Weights of a small transformer language model.
Size: 20 heads of 32, 80.7M parameters.
Training: a variant of Muon for these matrices, 640M tokens, 4880 steps.
Each number is 500 + 25 x the weight over its row's rms, rounded and kept within 0 to 999. Layers, rows and columns count from 0. Numbers have three digits each. The size before them is the row's rms in percent of the matrix's.

# up: layer 5 MLP up, 3840x640, rms 0.0535, rows 3541-3578, columns 240-319
# down: layer 5 MLP down (transposed), 3840x640, rms 0.106, rows 3541-3578, columns 240-319
up3541 100:460477504474488495501479506496524512494537460521475506474497433508510477482488522497523502530485498481560525495462485521547497455484522451452483484491504504491463502517490459481505506493478526503464471501517526504509501487515539451515498542
down3541 101:523519475519512506489501497499548538523488495522494491485504479502475520481539523531538504533512497510524507479533473502491461502506503459457506455524455547560503511532457520508487506506440512521481558447495515519523515505469532495541503459
up3542 102:508509462514472520466477491496507488495492523495486497482514493434480510480482506471446529493465480500514504510461507496539496506466471463528479533460474556514505521463517509498545521518510502495492470546486497511490545482515456459531531493
down3542 102:495497496513516483488452480483468542521484528461470484489516525488488497467527485486549476542492485508502515528454516475495480487486479502513498512511476468461511513503484480456504507478495513448475529496503488535470539515536516511469527442
up3543 098:487498498486514476512518488512495542505475511496498490492524518510539486526506506512486474450574513490542522487513516485478452497546500478483506504515533522487523517511499479500539547531516526460530511509571464474496512476434516488467479448
down3543 097:487525519454560507541460490518486528519493497506515532494477537474508558520530487472490456495526443485475495507556516513508470512499516501495511508497484544485491512495457472519515457466525515491512512510512472484475516517498485526506501472
up3544 089:528481477560519452465542522537496504468505532513519470529478530474520500535468516473492505478529442479546479497488486547512493459517481515454498531505502492521505494478499465539509477527482527543464476516501480498491434477523524494536509527
down3544 088:452503458478494532485526516507502505481491476510514490510478510529558510526473465490482480484426458544532483535499496526490490500485517523476493466501491521489514529511508495501484517506484487411468533492504501513507494507495492493524522448
up3545 096:501504500497462454474498470477528493518534494474497491480522477463544516471495494495491476524518498509474497553509505535497522493525475433500483497519484468506452487502529478449494501495526491488495525494525505540545521486490445491514526456
down3545 101:506470500515548506463504447497535523477471505465470548512518481531536486515519513507528516520513484475448533503529472518537519493530485551492536500461521510463490507474467512464486475535511499482536522513508502506473472537463475514539519500
up3546 096:516509521521478452538504467485539508504496547522469495501490514533445476460467477471514527474523456497544543506539537499505550514487529495528532512539517505536522464511531484507494499503528438515486490448482505477497506511492493475497510494
down3546 098:556487500530487483513534519561531518531473483488485473541498520449525485497556496502501497505512505514496466516490467498476504517533482446509456476501474503482486525516541510535558464482493551494468521509554519537504518510480533503504497479
up3547 094:509492515520525523509460533462491473507537495505517509503494494479489538471537510486512558494462496520493526504525498502463475461509532525546506469489512511540496504476511460479479514502484493476488504527452542512503527441546466515482505517
down3547 094:496546532513526504476525485545508487490507490508475495466492479500462468513524501486491478545506473523565439513532501477511505501500484503464487490487500486509485487539470549478555483463532479473501509492519511483500523506510488485508483556
up3548 103:513462508483531486521495516516564515520513512473503494493529481500516507512507495515486459502542498526486521509531482477504515498499475473456512484513446550506435463549521526502471508458450499490537481465494556484502505502489515508527571471
down3548 100:496483467522503504523497489487466509484510477523512524484518491491492506521508469515527518530494474500525501464474491533480541426501485494516503477554552509527506496505484501498526500549484504474518487513481529483474455494525459525467512509
up3549 098:468471523469508484512518490496528508546483524500476508500513536513513490515525482494520493444486477511496485483497442458480504487447551514544484483503530532494477509474504507506508453514520474491468502458464505527512509485507514527520518513
down3549 095:501541492453483485547526522536530518447482479497523499509490528510536459467551500481486488485478536474489537471493464519508515508532517538481484545518504478538480492502459454488459506531448485488469512487478474449509485539521459542508491484
up3550 096:482500547480465486482508550451476502498464509504483506476515489531517503504522537523472510485487544471518523498483479535504538479471489464522477535540521474489484473481544470441513474507533529497516579509503469471531501478450508506480528524
down3550 096:488529498557461472494492501508544506522458505517554515521474488495506488505523508478494539501500515465511516524462524524460454494499536502508486493480502497451538510494537470520502461514512531483436517493528494509531527533483506506459472511
up3551 096:478482504506488479490472538547502513499510504560495457523476524494482510517544458494501509510513519468500495531513489523507525505503440458535482479501492462485494514534491506500496471539476483491469473527477532460511508489496497480537491489
down3551 096:481508469551467494504530497519439427502498519514497543493512469530506508471547476501518482462510472519502501501523533472488470491490493483512493493472500479505495488490520511485461479477511499518508513555447447510494497525504489498466500479
up3552 097:481495494543517501447441531534510481464507498536504515523510493504514448474482436449500533502476505539522489512551512486474513498509489475477489502497488504525491469548531479510491484538496467542489515498505486488512484506465458507510494495
down3552 097:500494494456503506500476477478508497495481457490493464513474502469498468478455508511507495462519510479450525506512455483496493507498489489515527483518488508498538508498500488467540509494464503514506511530513543484567573500536497526517531532
up3553 100:492483513476462487508505479491501491493519519487498499503523469434513486492507533480512474516464515490541478453504498545491517502482501467475555516535470473482534519512492489552496464443491475519528560508493527524488524464491474474481500460
down3553 097:497486473452553511507511510540479481498489466522508502476499490520472499467467541452520498492521504497553484441479480509492523508472519480492473465488498515501544528481485501495514514493489521487556505473501511495512533501489427520477480484
up3554 098:489520502509534524503450481524461486509531499539492495458541519540479562495511531492497508538516515537543523488493488469468514502477493508509503526498493517535471481510466491507517538514501524466529476523511487510490498498468525478516467533
down3554 097:520473508507500526494462516491450489523469521519539459533470530501492443506535477460516455517501486515410519495497527521476545486497506526529469482484485496525520525527506498527550531500468514509484524529496480485510505507515495482458482449
up3555 105:529506515477495519497511492495468506502527449563496488484537483516513463505460502506518513491513495504495511499496497518518485494515501475514508488572480458480514488490539481492494482505474473523492439512500557490550476471506515469495474479
down3555 108:495528535545515519455507523597496535485509452544488518484515499485486475528501507500494509503496499535466493520453473530512479502503500519495462521473508477474530537482533471487504516515526529517510517512474513460501502433537503491469433494
up3556 137:531503478473517482505479495551479504501487484446509488495508475503499515504489517468501546527491526481506472537526521513493524475511459461503538482462492487540521505509493536518515484542465449482531494501533463477484430527465541469516460568
down3556 130:524514503489541490519540485500489468536466476467498473512499495574507508424502491481498502523520526482493474486492543464495498485538529525500514492541499521526507526445454473479480507498465487512459511492496488485517533503533488526507495444
up3557 106:491488465506472529475499550488502463522545519483533499488535494485459456481459498486503503553544551455520515483474503525500503483541496453457511437485506485455511500551476469525544487515497531539494492505498491513529491479540521494520459467
down3557 103:551516493493520524503546483456527502518541513493530475449517477488503518525480514514476478515450519516472517531467497473539495485533498463503531486457526446468501475501492457484476492476489516517501492497510534527484496541504523522484535492
up3558 091:517479475478493513496546506546531469535491486509525527487495466491510497460498518538546459491507517549508514453557477470482534498500505501532476539465527470479504495470518559461530538497499502479474502514527474523487530487521497497479476485
down3558 096:463495464495544539479508490527479502534502539471535447508496466504469457497479492545488505501519500519518563520494489485527497527502503530469508457497471512517498511513445530472460477501545497502508474530473502480499539472496497547506471482
up3559 093:490530548492481504564476513480490513526486498505482451493524506499504531526551542500509492449490483465497478462466486459521517498520481499502506486477494487488437488552499497459511514512478505506474536456504533507521477507492520478514536483
down3559 086:481512546491521493482512476491485463527468489473514533507519469503503472490480481507496502506515474533490469481520492486539514491504545491536516505503531470496534508498495485509494550506522521495497459556478470479485524479498498497481506477
up3560 104:491538501525497474522502477516525499486446504490535537492498489528478464531472496497553504512487528466526504487457525507466532525492557507491484495476506547541536476506499517478495473533500540509513466517492525527522561491480498498491436542
down3560 105:531520516528518450500458494491500488490473538514501492507451538504481515534480546509519471452557465512473483518506492520478530519504493541472503502495484501513547513472489529508495558495500458493487498506522495491516471474532501526482496526
up3561 132:526497490479501485488523502432471506495475480487468490539503497481517495532497484495486546491514528501512525542521522485501476450475512524495496503518511528462465519491504516461546522559538496470494479472496525516526491524511497515505517498
down3561 142:483483463533521469479496485501485541474479464503468520491505479506518554452505507512476552520510500516489552529464511479505508534490543547507527510445487509530479494520479486538506481496502524496487516493470497484496507462515480516520494527
up3562 101:489498514504524530535519554511526510456509466457535497486504484532491482505512480525506507506475530479496513482495521476527502423486543482464527499532514545503491524511533471469502512511470459501501519455468537494500492501499524488497476482
down3562 106:516512525477514454476553500537535484548471482505499460507506490453525442467492539509515488527492459504464476464503500472527513534457512516513492472489472504555518519504509492512504521506490525507494529537517483542484480471509523444490493490
up3563 095:511515533519493464505457504500513490508481436478476491484499526531487501530507482486521472461509494488559523490491467463491522499513488492500518523526474528507521543529503553509498494486502490493496487480488484508503518497468527510514510508
down3563 094:502513489505466505489464490501465520451530445547508489502477521525504479490559503484478513530500486488514529472486522468487506508485499476491539472468499487503518549548489483501461488499505490496505503501508509506512473487531525497516530512
up3564 101:523476492462523528511531473490544512517469479457511494544506447453486477510488521498491524474527469482478509504523493487480515494503518502491501540536508494520462490488487499472483506506481519556498498498503477493480514471494546506529506497
down3564 106:475452465501521497509504490553479460484497488511496500538460522548480498495524509536464495487471459490495502469508488496520486466541468545494520513509531514474513479466518470496467541515527453504480531502489507495504538507498498491483522496
up3565 099:519550537482470519478473519482477473501510519440509487546523480527498481515500493480484493497529537494464532537511493476512442436524499507476518516482513454460556501496464499501500552475484507479557464504510491490514485505494519450511565506
down3565 104:500481531519503500532554461486472546535491473536506506510521553485512507510478484486493489525483498471503526502547505470485515483451513551488464502492458503471462508499540522488502520458500540534478515469445505540518495555531465510475518516
up3566 098:470524501537538494512498443489484539523514507512505492458547492486518530533487507518529528511521486484543450518509496534487560488523520498483500526464508472522480522518482519519516537529485506476465507510536528472460495508529528482524497530
down3566 105:497508478521525499522491494485499506496494488511475520501446471484508445501519502495482487466503475497461548478549495545501465528475482494528475502488490519461449473565517501509532486491572516480488465464515505481477506496548486531495472505
up3567 110:522539489489496557478520522508528468558495504498551509544491477504493537501489470516467480474496534496486506507513464501486473572468488539507479503487462526499478512498496534522476536498502509471525520479548499516543481452491502506476508472
down3567 102:497479466478444512487501512477489515531466485488512481490492487486487534478478498470492524486480505506510482506501482485459524510486471503467502498514526539527518487525520488506517567500501570471520496486521435478504446523517510471507479478
up3568 098:479494491467535414501507515494514548523516504519472476520512507486499504529518489503499500483529502462525509495478480485517495462522498485499468505496489538504528454528522514459495535518496494477538524483511490505511534460485526487511492499
down3568 095:491451498479574497522507494511474518476476486532463467493471491501497515473475450504475466511551531509519466525477519489480486513533479470507513481482515499516537491491527505470530484531501517506490499455494512486512503511499520487498505501
up3569 101:484525500488489519462490508514505512506508529481492466524478427514533474465516516502522507516524528512535511499496488507477500520490463532487476511513498507503463475475481482527475492553512488498466525552519520517501479524504501497495489545
down3569 097:526509481527524532501499521514523533499496493505486461482515511527486450492513528484448500498484471516467489482500487491521523468514480550476514441495470493432508497499487449512534497511499486486506456526488520561489504551497516496532497466
up3570 105:487494468502494500486446491468464466506489516486507492525467523504516509498506509512518451483509488477468529516439515486478473492482506441461478532524504444505510510504522471490448510504493494501503523469495506506519522475441535476518512506
down3570 095:512497515490540486480501489506528468544490516503477506486523464504512493484485536470531545473530489498538496487530452545509500498496505495539423496509455524521493511510474561479501491471525442481501448494529543498464518470484504514495502482
up3571 099:498513568481506497526488504520452516489560478507512481469470531515500526516533525486527513456541470471496500483434536495453500495507473460481481517510489518459462521497496449524490459499483489493513540484503526523515499471469514450528498514
down3571 097:514459492498494487475457459556474491480520467504494543497516497516484492481498527509495562519500507451457515480500497506536546474508466512513455482471467529485493467494487522510483470531500479479462485539486534520488503496503483489460502521
up3572 092:508484472460532468513486475432478530542547535523467530499488504479507486522476502522496516472507503503504488497540468466515463456489480487514464510475540484497502489484531480505487525480533501476511507516494515475495483524528505486516472463
down3572 093:502484515516521468512482516488470508522515508505482550516483480489500493520465513436501507529466500482501491461525489526497496522489506521539521499503509526507501493509521465506474449492482490523502497505515506504498544494527515490493460512
up3573 102:509573501449517503478461446497536480492500491513517514473521476468526487520490480503542503552501507464512510495499488499461548508483472471509502540502565494426545509511495517538514499522505504515481476534535507519489493493534479506525531506
down3573 099:471489508526502457507486469528524516495533503494496490489472506514480467483442472510500495494528519493483558506462507478515500492535503466538524507489520482472503493487525479492508493452471527526498487488446509511492482541482497485488488511
up3574 102:477451466495518494490501465445514536502492526502481521515472474502493478481507529429478472507512522476493528485552494514510424511511515512496495514515486527543470501473503504522503546545471518484490495469486544453502497495484499517502463539
down3574 097:500507464495480538521466431464460490520504535492525479485442479532520492485495475553500492457466515517466534503518475480514463558490437514484501489507493460540510472544513489473467484485506495522480460491497520476509486509495514493533473551
up3575 093:500526497467510514550541486487502500520499490480474473538467514482527495523544480486487564522532508487485538577503486536473514445507535538503445484573510501493467498515515494520465480501510482486496496530507491471553424478505487519499502467
down3575 097:503496470479510474526496449517481503465521494496470504472506505463521453499492494522492528534530485461507486515521522462511516462463506551530523529555482471494497521523503530483499483521525552450467505465499519456450456494490491528522487516
up3576 108:543486513483473491470480499536513502561514490439528496449500472480474515495463501470540515492525489562496464483510477509486457552499517504478494481520503494509484496529528495503474480525489514473520483467490553552478511481464496491516525503
down3576 107:489487466482523533534523542470543524507510473463494499532509508506460473492476513495488503491494585527471518478487485493518488484520494504509502533468490499491503480539493519479477532517517504514495549513520473489544516500514508515513528517
up3577 094:527472529526483481511489478469507513502507486471461521511503509513527488540499556484500482503487472497470478493502513492519509503486506545511478530512543493484547495482487482499454506513473541465490509473580488493458567481533524498517509448
down3577 090:514497493515542529476497495464503504513484541501512506539495493519479519497474512486490458480478456508521512513477474504482481539481444494481524490479482496514481503510515507499525504507502492502486480497498523498478452501476501531476496494
up3578 096:541465547423480462544484521534528522546491495475509500528508493470480503529514467546481488500477472540545489500532543501499525481490518509501493514482512491515491513466542486483461501469505515502464522547496470525508517522506499511511541502
down3578 096:476501488470497492501541468510521486503507468519501528486506485496545482540444500507489502505485464521486507492501478490480465510496475540533495490508505502448494503499436514514502499475491550468466497527469503468566453481493471457535508511